Part of a small language model's weights.
Size: width 512, MLP 1728 GeGLU.
Each number is 128 + 32 x the weight over its row's rms, rounded and kept within 0 to 255. Layers, rows and columns count from 0. Numbers have three digits each. The size before them is the row's rms in percent of the matrix's.

# up: layer 7 MLP up, 1728x512, rms 0.0547, rows 76-142, columns 448-511
# down: layer 7 MLP down (transposed), 1728x512, rms 0.0401, rows 76-142, columns 448-511
# gate: layer 7 MLP gate, 1728x512, rms 0.0525, rows 77-142, columns 448-511
up76 119:148153103101148098126097087121104111070108158082098132148151132096063115207142111153101116155112190089180174135106159195145190153078143148146079143117157058161099166129129221106104158151117133
down76 114:150158132141161159130138073115163144110141122114087146160112162221145139136184173123134094162108135167147216120064153089103072108120141142135137101187145114151128141110087104077120162106151106
gate77 091:155139031133081158104174097119087166153116097093104172121073143170102102097127092108151142162116130091167153112066086145127165171124145186168087126152088110169103147190127122126126137119152175
up77 088:127132181185148169148114167102109124163140104150127175076146126112096127089138190128050097111147089088148155135095086084150136156191113120148086105113156162174143090169106114093106101152176155
down77 080:190119116129144076089194091154127113103116140126088150163122121132172162201160158186120120112107140112112096165160070080131107114126144096102124138113121076111098151054147183155124106129155092
gate78 102:097131139166171128184136160167147085132154072152126141134163133125094117164083089121098153120168167124117177095110160159140167117137116130143204110111162138132165131184135107120135127140097076
up78 103:147059160091139156130112185137156150069204170221092104139100134099122140155095034184169055111112130168138090101142082097102095167133108142175066151122150114198144114074104157089130131118117175
down78 104:185161147135103149134135146139160103145164099132078088170133136142132116164108064189085184130145162141143053152088204147167133137103120078125123125204135133136187143111152111126113160153190117
gate79 106:141114175149155147148169085152160144111151093141140116155111124133193136132149128135162061102112132167141171179134146102197162142105151151169104077121189117133133095096116143124098076137168087
up79 103:132112064158127130108126129158164114138106182157104104123120132130118086080202168138119068175102169187130168178133175113134100123060143130146124128109106160128153137067125123141101204152174122
down79 104:129070144097084097137160116135079127159132133134172170130167201141104134069124054163111125109123141131124094109171064142107175133183136094095104116156109132089156209082083142106103162099115137
gate80 095:170131124168128104105078083182075117145133121107157154151188202122143122138116135145175126092083178139098180154145105178100071090144146126141077141077119143158152103151127142154113119153105162
up80 094:139141118112065131156118141137161067134203141112124091117113089130154097140136148060110137122131109158209130129154104170127127149130158129192119113186112106210178153117136105112116090124165158
down80 094:195123155154151123088076087114059069110165117096146145130165154038136169135120149124156096123072138090106168151121084144104065086106151118085139124143102178103152140145167136121124141107077078
gate81 105:126081122181103184135108116185147134097141123151119125175122131199111115095120168127076111130145083182091145140104140108123079094138127134108089121082107155174146138220133122102128166178086124
up81 106:155175171196136140113180134178137074116165140084147165145149191140084120061184115096073165162179143112086115119149180107133101166151121122124080182066131201096113131125150119105135203196147106
down81 106:146152158108094175146119126118115131133157148116133074163122109126150117142127119120158158141097179151145083089115148122101144107098124140073139130157123111051192133099112142097117148152100153
gate82 100:119136127173097109142097136184113116057124106127155090169095120148162131095065124168125156115104163070106198177139165148189137086114196169089146138086109148070160161140118111170146165160091096
up82 101:165110166143124137181167136084091102114124108171128154123154087148095145172140059187165114098133122122137091115064169119106134102073123087121141170085098147133146133097138154148144163085157168
down82 101:091048132117138149166132117128124146124162129131216152168178148115096126165030123110124152086088115113129098158146119104125117152053125162148140091158114141179099092138149201098124174163124145
gate83 111:141178188144118161203104124155142146198160050106149079108175109123105160129105080167123161116112156094102162146088142150160135144135136221162139131186138138148201108173156069104163149134098131
up83 107:173129113154139148109098146147192083159125080150126095147120188125103164173185212150153160188181116128147107154143122075087135112098152151110084150137070156107147106089150114154096141160180152
down83 114:152218102125142120105104116070086110181127157093120127161152174149111107165138228157144103093117203123098200127089108148165093129123099132163094130109113129135145166114153167145208176108120139
gate84 115:139128135119084118128088113138175121123106188128118155179125081120133174143100094156112135064122124136126129112059178089158135078156137163174123139151141103164149131147110130156111121130142153
up84 111:179108167121092068057184138134173145178132115089092150148124131203120186103143100069166093144151114093116131142176070090154149108102136162099134207139177082140156094186121089113099153158231167
down84 119:141049154084124143094154193219122104141147111103209077133066174170120032099193165084130081127125121144099105123151117086104118174141167071094060115153150108120169156140181159126167083093085122
gate85 100:147206100181107153127092122150104123123144095078168208109169128114141123084113165088096126149108144138129127186144144137131104113149137219121107138091164121095103077133149125103185136138130083
up85 099:208145118150144131095113101144138125139167104117116119134165132079072128069113156146178104107166133085113148118105110122096116190127078115142090176149136162125080139094153151108076075185120171
down85 106:152102128130156131120144137107122130146098135145118114112119043163082156143082123127113133131138129076129117145056094138188127151159184129115141152120161140128162187079193172147124147112086133
gate86 105:110137197135142108140103157131191129179205216165118151171106126142077118210142095180116083139127091128155127087107162102195131113089149151089122112145140131143079180149187091152133139076128158
up86 105:100085154136149183102083154125076101127112162117163110174159096159146169142147097124136164187165116138160160090123070107156087133107116121110099036145129126140138104111159134169171104127170130
down86 105:182094116135193142118134081136175085109183099087086119118132151139115136149137174117131154167091173151088125193085139079090106147136149173157044115051104133088123130178146113114140114064125127
gate87 102:147136102103152177146150167115149130111151093062111106124059137077120129126155160102118157121155164136100145165120163136160130092103133096153150086143111116102143100133103087095092145164143089
up87 105:194125126154129120127141154107124111124205055125133137170124126096179142141136132161163169135150128075107159137093162064154103134134108113114172114114138098172114118078142123173102119133189074
down87 103:121187105169127105133138158119172051138100108114093255062151158113111112103150080129135166145106072089125166095143135160132112103138133156153158090120149111147142154160148126185120179116181076
gate88 089:193124129199120173165130144136122164153108117148105126086106113145063200152134164116114101188214116192163125131123113101136113146107134149135177156095165146123112181138136128119141124174118178
up88 087:172123100137123141109160118172075154191088140126125144103123143131181174137133184103099146148094109134105102137105098113125088181147175118124140119117192227137128135141113077099126145159161089
down88 085:138123165117098081145071095116108042147158083126138163175119139131132127166060086109161140100129133109155089158114082155100118159182103111158109133171134131116163114121185096103134160133144151
gate89 111:093141113105037111076109072097136075113117108143134093134120099105107139175080089148132170030041114123206183153055195143175115074146144161081164165138114173095131118118126096150154060128088167
up89 112:097135176103126126145108165107097131128140109171156090162112085155131157134151157119105120119109147143113089146106082143131094208066124145109092126197113195100140113174148126084137131136173119
down89 114:134128124098159129172105146117047137130118089152113154154130155109115150119092109148096080091149144071130113081137125152113115160126169116048109151090142112106133156130108064108083103119147149
gate90 100:158144132178151136151126110140173116091124095122136111134070127100134148112099141115179121126134137143136102154122129066143150201186091177152169128133151065147197102117160063090118149115181137
up90 103:137151103109084192141137125134139062176135100137141121115117159103105130110097144082174140112128158099138118104142126131101149134123102179057120080128077151076194079100128124139080130099079126
down90 106:167187139130154156117098137143108126125163088121110094143128197078122131089124135093151151219109146096144103128155105129135188126114080183078157085142183091124118156152169139136058168108133183
gate91 090:147181100106077077168146089155140143155140117077140103114120136120117128112139117148124102168113119098091034138134145150124116134125154108083116087119140150138154116154197111144101136122151108
up91 090:143152216130071081101096058171133142085164141108166173164182051105143151115150154183157122084123139158115145132167184136122138091144111102078129161153089107109181152098131120127121146126118197
down91 089:127212155155132119133127145138040153171105128196079138086130152069098086163141136105151151197152107118112117130126133077063102111111107139033092077119098181111124102117158203078126097148138071
gate92 092:109137132139121136092117146138144163119028154172166132109156156136114134109103072162113075198122093119102149144114138080130104091106101144116061169161098098142146177173098098072154119119094109
up92 094:131132105183053181151140123162151116124163127107163127188041125154143167110109167124165186122140155170155144165129091184130163147182191154144171165183145116163084133126125132088095108127111178
down92 095:081142084062057118193129123146075108157053129125152149100103134133129095158187138081097084131107111106165123141098168108137177149142105072111120102127157129142122138139135175096154070105135111
gate93 106:119153120099118138167110080111143148124136099165077172163127181138157127133102127177100115143190121148131087156061095109092151112152131099175140158150184133127148058143139096105129215092133130
up93 109:153131155122097145092106132154109099148093149083121119124191151103134148121140114107136141151122144066162137125083133083135119081121090143117101184126166101114150137125067178117136138164113160
down93 108:124141103152177091148133131142068133134079149130163062138134150183151096120067111133120175149109127144132086133154143171093101112076095076091147104101147134090125114140080128117106144132128132
gate94 107:134152044127100128106081103167096119206161133119130163172159175126149110174108165088124102138089104142142140165098067106175128175102153137093098072199076126049177116112105111123171144137127108
up94 104:120173116084122094139160161118102138040085099125110147154167128141159137137092067118150101075092076057182118043127144149156109118137097153116135150097140107159125127136166095201173159133115137
down94 104:096110122119096133116112111183120161135104139102169075122119133161178129164116160170113164135137168132139144123110138206157190155128173136103158151104115102107119150152084159085123202127109130
gate95 106:138139132166114121131151173207138145171159141125076188152074150096103132162122099113172113175150135095149108185114161127182097090169144110184119105149149175106124115149151125109120109187099141
up95 107:150135128147118117124083107134108116110101191125145079098175115158178042115143128077145162145102090096141066095136092111170082116095061197049130088083179116145088120052084078146117158074115107
down95 109:149199118078093126148102091071137151104084127162118153174120075152119154208145065123155076162141134186146158073065143115111112139161174112118067097103115117145167176174166111139155130076170125
gate96 094:134103133152123126160160062109096051123094125172135164089107173171199179150145146124081128139095129124094144118156122152144156087165138110125132127144209117153121077142141119101094119131149178
up96 099:137148116153153177126185112103121091146101067145103141102122157154150164113155102156113124110115166087146163138170176104101133147162109104093137113094118111113114091120095080179106174133181180
down96 100:119082085142139175125126145123135090135172131088101110139137180149134102101178067137080132138155163135162071131120135113154089156109082094196164107076097165098094172150165135143110158110105097
gate97 091:148105125119158102159206182107115104192131104129107118125133155136170143144130109121143093163081103165122151131119071098149140169124154093216149141067100161199188146128171088119050112077185068
up97 091:125100195146111110183099130188115186137054132186182117122093167163122153103101097158173083140117128161057155160145128155144135129097108167143128167128133197122124191162114102111110145112101166
down97 092:121056124127164116123164133105103119102117081147134145104126064135120101114123111103119108116156166153123098159109149156126055188126115052151076134076107154112149055107132079138131145140115130
gate98 095:161128124117140136145107140126179230096201088133117138129116097099118086134137142150124086115078101117092133176149148160128111105169112104154136108145143073131180156068143175142155138110125087
up98 093:125166160125132116133080115155117112071052137138100190108120129134132126176105103155097220092136116161140136113144149118066132094133129115112158155129151135103086140146129088106130164129098123
down98 090:093100136093042107154084148133107204106139141151151123212154149133087129140083135115132114099085103141125111156083135158113112106170124163132138050136140158174106151127103099081148115126116125
gate99 099:144138132101070154147187099105140129151162177150198107151132101081119164081128127097100179118159106127151105155104184126102186129145078171172108154121134154080098059124132126071118108182072124
up99 092:046127125183118131076123145126144165157126100127156169101146089155101136101141207109135153152156159165116154054104164189166097170107116106132178158149113116174121175142187167132136133128196121
down99 094:137150114158081073141116137105069177115114133099128116180156158170163108108166113130166142155157130130131081150109099122141103130170127091125121134123131123143132178083075140179032158109121139
gate100 095:089164127104182170089093091129133064119053065183141119134119130106165132101143078183105188087117161127132111132148103096063155134114074131171093182151141172091118108120126105163068084139083149
up100 091:093140136088210159070097168107127097093110120074092100111113090092209101094103105155176153140086108109118109131117137082082101111083100107120158214136149105122034139147144116101166074120115124
down100 091:167051097153086145207131123129142114127168149074164178119144109145096122078081188124089074087118102134118162180098173123129135142153158128139190116103107095133180119111112114123164115125140118
gate101 099:127098112130132150165134105090173149105121139137143193111155151128086102122198134193046085165168140114134148112165061079116120127094144147139127101203093116174193137131141166101103161120155106
up101 096:178099142140189095141121141169130119132115135090127123095110111113183146115150169166198128121134161104122095111149145131158128123104146126122121109071105084080177163179137146156114106106155077
down101 100:072143097143143121122111118040109073121134170135176087139118081109120163130139138121124149111092128170061109156138120130132051113084112075122117109175028111138147153143107103110160104123108089
gate102 098:196217128167136161087100036179184168170118157104095127102069134155159120128129144155149125143146175149159217088139162121125184147156085154163160191165113161139177093145138130138133173092119147
up102 095:103097087178112107062134112109096134060163076125112104100145167098187116087110147049133146107080140104113090157223138163182118100083066132137098128212145125132129085151159132153071100119116131
down102 096:155143130109158103107202162102125191122130085133147197108161097123126104161109111160098090091133097153051120118112153054164161148135124110124080118146106089091159197118096104123104114098134117
gate103 104:079115135152138090100174124114100128093189136102153140113147102068120143170167126158132115168069148132136130123097118153153167086114158126116122134081098129148092074211134160142155063152096131
up103 101:099045093152192120109161039149093196134131124171167110138084118113139119159107110133091088102121169149172107138171161170135139135163084125156050198108148140177101165161142077101089122157181156
down103 103:136103096142156113146130154140064124132126116171163141086141153138209172159065118148098114096142105089093139140127136053095117140042178106164149111090166116122107026106173110167116143112172157
gate104 101:157119104175147131105125078122149105179142121137167136128114088110056165134121086154094126122144176150107130112062147071103133116143152162163099189075101149139217175117094075134143086171170147
up104 105:158100088169127141105187132091124191131124088157209134055189170072078086158113187140131101142101084130111141163101124164149114105100114157133171134108101116172138116149119100073200131145135085
down104 105:127136104143113127124154163153146147123192145134146159177199091127114113092118127110119166168106126111122115126183074111130055163151105148183149139167091050106156098118146125061109131137155128
gate105 093:074177095091101112148104093177120163154122128134157074127069130150112177187109201160158123183106123150136137172095126093120101138125144175154148145190143113112136112176108104081131151070140116
up105 097:134061127108146086114151155111142183122101175117130085114160095146151172110174108102128151045159121126139106127168104158119122101128140128170124092125164129080074140110097126149123115153090140
down105 092:159142150137126129143078100132112129102145079123146099102142138085109161169170122154092185133134110131124075165132135118160123107098129160132097116117133153146054105117134197155102114120144117
gate106 099:090127139179159100123152119161162069076103142132159192132201099117116177124122166108121155121134086151142165216106189101164192107115165141136134113112157150115133092135155154134105177114124129
up106 096:117124102140109156152078125099110099114124138177113130140138190128149102128138142133156125094115134098177063133100096136122150107160156155125119079222130106163138124140124096147153171123128068
down106 093:077104134126122141072125149128132129087099159141087107107122181168118184134106110108153108111108165110136121180128175156148075123116130093144129128118145146121176156137181127099181168147164216
gate107 085:128111088076126085206068143172179185123153158073109153099069127131134111126100149143160146122149105163132115114154158141061086148097137070161134111109069139126125136073097153165143094097122122
up107 087:115089123159110167095087098163152096139144110076103103104148084113129087107098172120174153080160145135114116112172133165157105192101136167121051057121123086094139111081093142202081173127105093
down107 078:105083171114134188110120146158152147106177160192146136134091213152079121094097125129111127135123119175110166101121131134112131165112171143102090099128096186132087103133114140075121146122111141
gate108 095:134132109161100149128100138096113104038118174100077090144126072133173125144109120113149129218165173074189139118146109147123115170104127057192207143090101115142131148105136199119140138113099142
up108 093:061111147068191091104121094104090109165128146136192173185136184175122194120131105153183086078157136136134094132122099101119136114146158127113122108096081121123113224147111121149103102140123116
down108 097:163132126107073114104097112118053164106103101110141140147178167111140158073140145113124100123111168113148138201185117142116152136105126131104112137146127080151119141121104147129111062071109122
gate109 087:137130113113114105100107107182145118105125119123133156158165126149090105148092153119106103084094095128131113148155139144114123147126090133121152111169139138064131120108123109157121134138112132
up109 086:136151127186113158156112107107116157101163125147126149145117181127085123174125110185105108158092117112085109104147148071069148096157122104083095134107125208145113125140167128149096156143081188
down109 083:152122095083174106129159175164109139113119027178122098085132121166207064117132137110166192161164123115175041180178108166116138143184105137162169139155167097114127147122094113147158139157128117
gate110 101:081163124087043148181108060117080101124042093132070080156164165136123143080142134137112099175121091158141110151086120113120097153146208211139174130105162170114137121140073095089173121133128091
up110 102:086116123105088116162134175198116128118173106139147162134120106110162125128102127108172087065096125134145060128115073118123116156115139074131122165125142175091133125060132124082124102179138176
down110 103:180093102126162098088201143106130114170110112144141122072112100102111132188151061112154106105158050184140078089109127151162164160116077102195096147131117167173091134174174154170190116108130143
gate111 086:144102096123111149138114132087146127124090102108102155062097141162089163090085169107083055134102111140160179102102080076189082108129126160106113183167129139144171156183087163060160170082109154
up111 085:083100127150183115139179077113084150123174121108051091169165140095128136171106094121223143138172133090177095076121104130154165126162169099096137150153145075104198087112068105128139095174120115
down111 075:128137166105085152136071176126142119094123126135170134104097148120101118053166152137061089122107126145093167118108188067076096177117089081186130133120122171113141165168111189106174125095140149
gate112 104:152188051174132121199118143153113083143181124106173179093111095105127082137099132179108107086159113167154110128049073095124081120166186134135100118180112138114112148119155144100099132128171160
up112 105:111103103150054100131148141112090173089104131131152082119190097104124219120095125159085068086128142129189120121172173206204097044112174177121139094127111182156163118151120114140156138144135181
down112 108:104206116070122109081144096194066129120075111134073158133080088083068099112089133157123134223136081139114158118147134148129168202132083136083093116125135106118121133075110125159125060121080096
gate113 111:119152118136050159147103113132151118113120127171122195123118089094169081198048153191163113133092133157121094157093179124124100096136128148101114064187060133163122144099110145099145169150077149
up113 113:149115147108126102163069118118157150161124183111128160108175093087145162170151044149116116092109131102120140052135132093149149091141189113126140135115147117123161085085174113158095154140127128
down113 117:124152138101130180184130149139112095117177093121101103102213142128124147110112109159119163177112089090107166134131138102112128088132158167176139113127143117132097089116104121165111141145171204
gate114 094:157112096159121166137107129137117135148150138160180121086156084165154086157119163127083105137155147158147117142133132102130121093126211134135166131134067106088161121111101124053151138096160098
up114 097:090073104124119176125139166145151206148129118076114123062093106117076096118143156111134106187142123123108185125101104105130099049110139166117131152136192114166142156145123137129127134124149119
down114 096:125120124180091134157073140170140118109134106117123164162095097109113124139106107093099136150094164139190105157135099109135091129119168141128173188111194109131118151146120105124165118145101229
gate115 091:118170110138153137096052113085139120138080076157130166138190111067194119124135125143096160131136103173147078173144136092148151178079084140103126099132102135153165146121093097133107099209102123
up115 086:119105107157188141111101110149088102125090104153101116144153080126165105088079120149101115195138110104176063122086097142130120135089085116118060123140159111092074122075099105183123092134125130
down115 085:064042092149111138160203111180107126077202154087159166123093111142068148174111144122143081098095113054090149130139144143170110115159139092178171126121126096170174108136157114178199111102165101
gate116 108:114136121162108166112180100133104106125166139108147117129072130142115174163109145116127121040119146136125093122130109162123070120131149157136187175114177089147123183101102150098142178176170135
up116 102:136104111123157142137121201201135063116134159143089136120101104117103099133116138117169142147130148131069161154083145092089080132104139075128112165155127097136124036111154081054118131121094090
down116 105:117111145061186063195151071129196153169083189093114097167149162170135154150107123107157188128071114146098152153128147132179117092133134128102126104108160176092137162187139151071140197141142172
gate117 116:097178114136101182113138050094126111142093134128153130091135107148141128148096187162147080089084124122123139075143095157156150094079115124100125129082120142133087147144105092109124100162108073
up117 111:131135099116174121097169100065149189057122129119144140119151090137157115114123139159138133102145060114116099063109107175111122142111085093109158135103115152186116100175128128143134111137147107
down117 111:191102157115086200137091141202159137122154059144092119093093152134111125085195119111116124180133173089124114191143101112170194153081160157152170115140124075108118117101148183116143140118154136
gate118 096:071120117151115182090135091146132174065133135178123141135090082097105150148110177191185116113130158206135112093091077145122102098150184093101131119163160092148120186131130129127107184137139101
up118 093:168044126246112194110120129099126131096109159110061145173118124099174160112091150106144133133165186092141095079096124103150105070102111108173125165144138151170109172138140158183128151095170138
down118 087:133125128117123115201115148152163107185102138197130133174061096103136121149126135106139170122099142131156052197133172147108155119160162120118192094089162115122126084114156110107126075106152190
gate119 107:148092090171147139185148094126161148156153089147095120114129099048170105086117136167125110181128115111138138149113203096147122156118139122114118151169185122153172128083119116139129082175093143
up119 104:109139131097159113137100152080152148094100064095136157136122158128103152102152113145142148145168150164124152096074163180157156125134114110149162144099129085119126155134087096145107130131122142
down119 107:154159151088095116164145101148128135095185152138114163096185057191164153180129168180145144104066174145159094110106075134149118110174117255177108129129098154174147031074100116120078153176143135
gate120 090:072145129043145133087135092126081152099086122057143128136141122144123114147141134132068150159100100107090057139101159100140135135147160184154114123134163166103078098158125145128180155166116090
up120 091:154134137159138113171155125125105107140169128128112098134136137131104129130153081100106137105135187133169127088144085135175115122214142204183156105104111130116060157125150103132170109081140070
down120 085:133160135085091142070074080105139157079107104145136196135086186116076080134172146174132077125067135165097142107087165095114096062080119097047090151156101115121130131172094128156137168133157105
gate121 095:055151082172113185148171096165088126090094117141159135140126086166152115084117188170127148130065170176129135107163218121095138110123043128112082124145124160153098080162104101103160102183174095
up121 091:093136121123146125168114139160132097182143128150125104158102153110139142174109135119149181118076168112070141149161159171106151105090149071201103064169075092160147109165120111083143114128089083
down121 092:179112183075119108073095134129092122125184163110080191164096078122069131118110141126191125119156109131133108033075117162129087145130060096133178184112096164141098115115126172161137132193127120
gate122 111:147112062154115132114124071131183081122187096152151172138156120099141139143077121115096150116082078077114130155081117160102136096122127159210194131150107134146162117189140149059134133162122096
up122 126:113209135060095194132128128107141068166160161149116160149122148114080107101130114115150138102103145140115096169117138065125116131173159143136136067136113129126117140145159159107128190169097131
down122 120:195157188162167153118156092078170111175088072109142150140176176147106171159119106068154124071090087110068135114150181166064110103179117145069113133126124150103089073142158161118106109106091118
gate123 094:134080097163130085165121106157122137153177140143105169058139126172109119175064128107099130163084114137071151144125120068085088098150107183135175152127131091141159124148102126072152087095108161
up123 093:122098154090099136172162164129119163051120106108157118140127139105090144066114135126153088093152100101097230145130179074171133138115124132192087120117106149194145156159137133167155125121169148
down123 093:158075152111134143167125149084196161131118099189103144122130108156153081119079141166145109144160166171116135151095106200071136162150124117133132180104133143150153124091099097144071208134141139
gate124 114:165122131186118137201091107144146162137148058114136128097117086107165109119156163149050150112080092122131130086067121088113102121095153081109146123094156179126143124172127119112157190064077102
up124 106:136124134099108177188145118142085139116171138102181079103133049177078177152129095113098142115155098102120076115101115149128142149151173131139105104170141155173137095068080148068161137117109153
down124 110:160130085138190130128142065080133106181128137120162123138140109104184157153088080178120084169142119144101163156148142115097150096190138118132106107079122120130085073133118176127132120100100157
gate125 112:070138122162111112153134085119064211145140127070097190116145101125130104122111120176142131083114130133185108153147144112159105143153141154127164171120094155118134129099148101113149145128148123
up125 115:145101217139120143116112166111124112102104109156100102127115110137101129117173125139135108120166125167124116122127109125130101165099114080083142102114150106139053163128062134086134144119128134
down125 107:110095092146099173096148143144126139141170186128120089181110109161093086080109135137088111140059085075085158156197095116113123176176110176138134131082111178138154177170124120098133072115147111
gate126 106:161177112124108101152123158143154160105150143150053129073131145151066177187086167130089084153162191140135166115086156142141185139120087087139141161156174078135130103115173129145108136084091138
up126 111:090077084129115132135116169129103112110136100125151027124062147134110116097100135110154160117080144163103143132141139122098194121111118103113089107116110117075123113141155101117115124115103090
down126 111:094173111146092090161094092104111107165173145070142068164135103117098139077136084117144172145078155089079147076167106060119126129100091156062174087080104112140120161115147120107077133114093142
gate127 105:133177083119122196194164043147106149125092111119095101157170126118110129153077165150141111088096095143162105169135158197159099134122127124168091156163146098116142163090117121108171122132087145
up127 106:158091205138086098153056188179151125128101170116154165135120189122171083132157122132093072168177133161106170097139096148109166140088084074163120149105158056140181117157076124132116117110155085
down127 103:115167143162097144182133093176093134113138099084074146159170132100150144178076159159065155075059138142188117156109124146163115141105106153131141110111121116105143148077121066094147141166078132
gate128 109:122160146109126176163108128131126139121153116162091173144077136129170160126131100155069078131161114158194135126076100072134119109081127071097187195135120141147140136123124138133130188165111108
up128 104:106100110128186152151137185106131198124094057081158107127119148137126098139187117106190140088116151122118165110077152119177161129136133144137132162173185054096123076143147146112148085146095149
down128 110:130144145164139113142142093130123138107101140103112125132159185085136138062093156083121145117134132110130122119080142115082042122148134147111185128062142137106176115146108152099142134139065083
gate129 097:120107135164123109172148141145197192153100102076129104151140087125095139169130141105122175120147139153091163073124094169176157101162160169083119103147118132168125069177159164132130091108158104
up129 094:150109161078182140144145144079089164153107121139188100099140182128136121137161130143109108191141135125142139143091116185148081110162079098121103113145094155063109134060094092156165166125096220
down129 094:093109120164096193070171088074131138102148105071116087140140130091119182085099144139153152072065124146079118106126120171165120124117145107146185172127119174124142146151135152139079121096132128
gate130 083:095112126114136123181143071128100175125173190123120160114189102153166174132144113089134154140125171126099130095094207141163116137121147124156143210134150022115123152162127169127078145126147051
up130 084:168141183096140091129098139120147085108127139082171077128092132089134085147112065076141127119127110171088098065119129147102155078042156102094154177119151142044141138053135149156059102145102082
down130 075:147113079123162118167117153142053130144102120148118087132113136104157133162166108115097182117114149073207120132159077176127120134244107189158166156036174110131183125105071109131146120090192123
gate131 094:113161134113090170163124121203115152103147093164158132130084159129081104169109156105156097173100086122092121145105126087110127134145136099175104102115121104151075111150136143104127144128148113
up131 093:107142137106106057117210143123150118181163128067089128121143133133128167117146072107157083069119117088113145097120087137088112160121142115159196127134125107167120112138098112113129131117069109
down131 094:099195128102161126166180144109101104113160149148180123081079069109122104159094136177112113150136135167140090187153130068124139102188142124178143119163148148105082124128121121127132094135137129
gate132 104:116126136164125130150075080185101171133114074196154110126149151134117098113066170141156110118157083142128139095137163105176173154105128128133098131119101126100132094159179056094153066137126097
up132 102:115121107119095146111133174128130110103153087118133177108105101116127169181139100168122165123079162109080098159116085193117115087146126181149181146139144106078104146059075173178077145166101196
down132 091:125143110127141109155129115121094153137128130138136123100135103136145089136112131176151110158153106167161087161141119163107133177132145101157122124122143125127108089146153114110138099093172099
gate133 100:166144125112135095152058118116147095132150088145156108132108112114133096085086149147106135162124097147166123085107144082116135113118126095081149145091149126146146154091113105177131105079156130
up133 102:155165103084144131148102114139130144153164145085113127096167115126152111162106103130160157107119193184097130136103127152117099184145159124151112107124188142040126184117139124089118112120146121
down133 103:139088122192121093099081116132164150054148130100151144090153098087175176152188119095128118074107080103175121131124172121154127104125113135130148108074205123066143072100132145124184161164102120
gate134 108:117158124104123162142105131174116124154144074121182085127100170131141131134157093155182130148185137136135150164118121146081133092127088097090150135119140124119149104166119140078118155131128133
up134 108:130136118174145134103136136170090125112153128154122151086113127157085138094171159147173125119154165156115150093127079061097107126080156194149152112116137083088168151071139121122140162133172101
down134 108:115057126059176126117153162114130199088175095115113110210089148091142091094112132065091140074109124124123085121128092134104135162123114061125083139149119132163197096140136065123094127124127062
gate135 107:120132108160110134141160149140191133129191135132154093138133136169157147120115092194095123147080123105141111115139138139181162097131094136136119142111132100130149060134131105174163115110076196
up135 102:126148121112142118174076110104111144134126195131078129181149177149149118119097120133118067102150157180075154102151132104096038115160090077162118117142121152100122126113138145143173117135162149
down135 105:171143140133085164143144127115135158082082139122141132097131129171115117139159131118142167184112154141103163096124077187128086155144128160089189121162080070171182167066109145094098126155070157
gate136 104:109139116100195112146116123132096103146152151163063236187127116107136155112174125196149094122184127145126164131094114123140172081152132177191176134132062124129123130142112153142116148093127121
up136 104:091112107087145090118106102094159104096105171098096131166161189078141164101121083120097101107175106085126118108146133085138063131147171147120117147111062121138128118141106164116143109155131075
down136 109:137112135161206142097120109118142136102133066161119143103123089130086124111093178137179135124090144167074159137121126090116127107116092215171137173140152151098078161113133114107140116126102213
gate137 104:129096112126151188109115064118181157164126169120129093089081134139116184117108122153095062137099114097123087106086154119187085091184091140116068197078153147119198136129082093120119120135075214
up137 102:085135078121110086108126103156045166128138088165144158124111110162153141150088087155143152023120095076085144101152106060058132159168072143163118085176129135142140124166135120151099119094104110
down137 104:044117123104146131140118122176177088202138143158104151123136152110149163107084131130159109063132140143156119093112094100080153150142163153121113180139202110127189135139120078177104064115152155
gate138 105:193184160145152161129090122142142144142114147144092147113174162080126159149151130143145098183142183166180120153094135110141092099133145203153131161169133107155167116135096089157155149147141121
up138 102:111159161159070152070144095169120136150114138161130132108141115147144127097108164150098154130163095090144065123092098154129201159078122106137172069111107171109124152126087118062111127135099219
down138 105:105159135110134171144085160136158163211140186151120153104131134108159091113164071117139158104132120165086139063132145097106129148169077156113168150108133160140104124189075145146138126127131109
gate139 109:144150167068135131170113124174116108104123091163098103145107125222149109133087130135100158126178083114137087124070107054099127126141100127142129184156165180138183131114143093080146155206137123
up139 112:162090158179168106118099149171153117107175173198143057083146086085092138131114164135159155125135151157107126097161174190166164120117150093112129171105042067184098108120136172060183106154098139
down139 110:123116086125111122186107183124109130145052129132176127098104111100117104119106142100091127093094124155194112190115078110131109169153146134110124125147104136154129050112119147090128199143144116
gate140 106:110103119098129135065108095155170092144133074166100099126128191087075199145075104088069129123105111151141116137159170118150156096137103132136120117133142126120142069157088124151116158118106159
up140 103:119188089158146062091051133160115170156148142115111176058117126129124157151107151146172096154164153146117146100134116126148110164088161076138171148181152059159166086143162155136147125082203141
down140 107:092173154130128093114164110122129148123098150162179123093094084120099085137122148134134137175124108201125093178059160103057079136158124113157088126111145131184163135131082105092148150186096141
gate141 095:125109073133139082141147174118125142162197130128141139072132236094107132151097098136165108140098143069200116146118060107134101131163149108127123115146129140116143145116206129088141110107123190
up141 094:128126159083099227098130154158153086026118130152120113112089145182095120098122143109140114121160153205161077170120134211182158108157103107143135181146191070156096187108146161139088108123106130
down141 097:164133097154060127108095141150102134134110088137127129131100144137084104133130120126099121122079146149189105074106111115114197095115119089132043110183148112143190159074172118128087131134160069
gate142 099:116134203122152143133134097180174090164188163169117102108117115126225172167174127180101090142132086077130104134140085064130074097089165127112169108115172097073164116109122199120076210139150147
up142 097:111123119108154124207133126159147122078124066133118117177150122131146122157104152117133082104148112133120152133129120144126106087087118074151095102163106189106116129122118097129124141166067141
down142 098:110138167133139091104139131089153102153163141125085131112123089104135170153142124102150148170125130138184069154120114137108145152146172127055153099096099120127165142163067138141138097115176113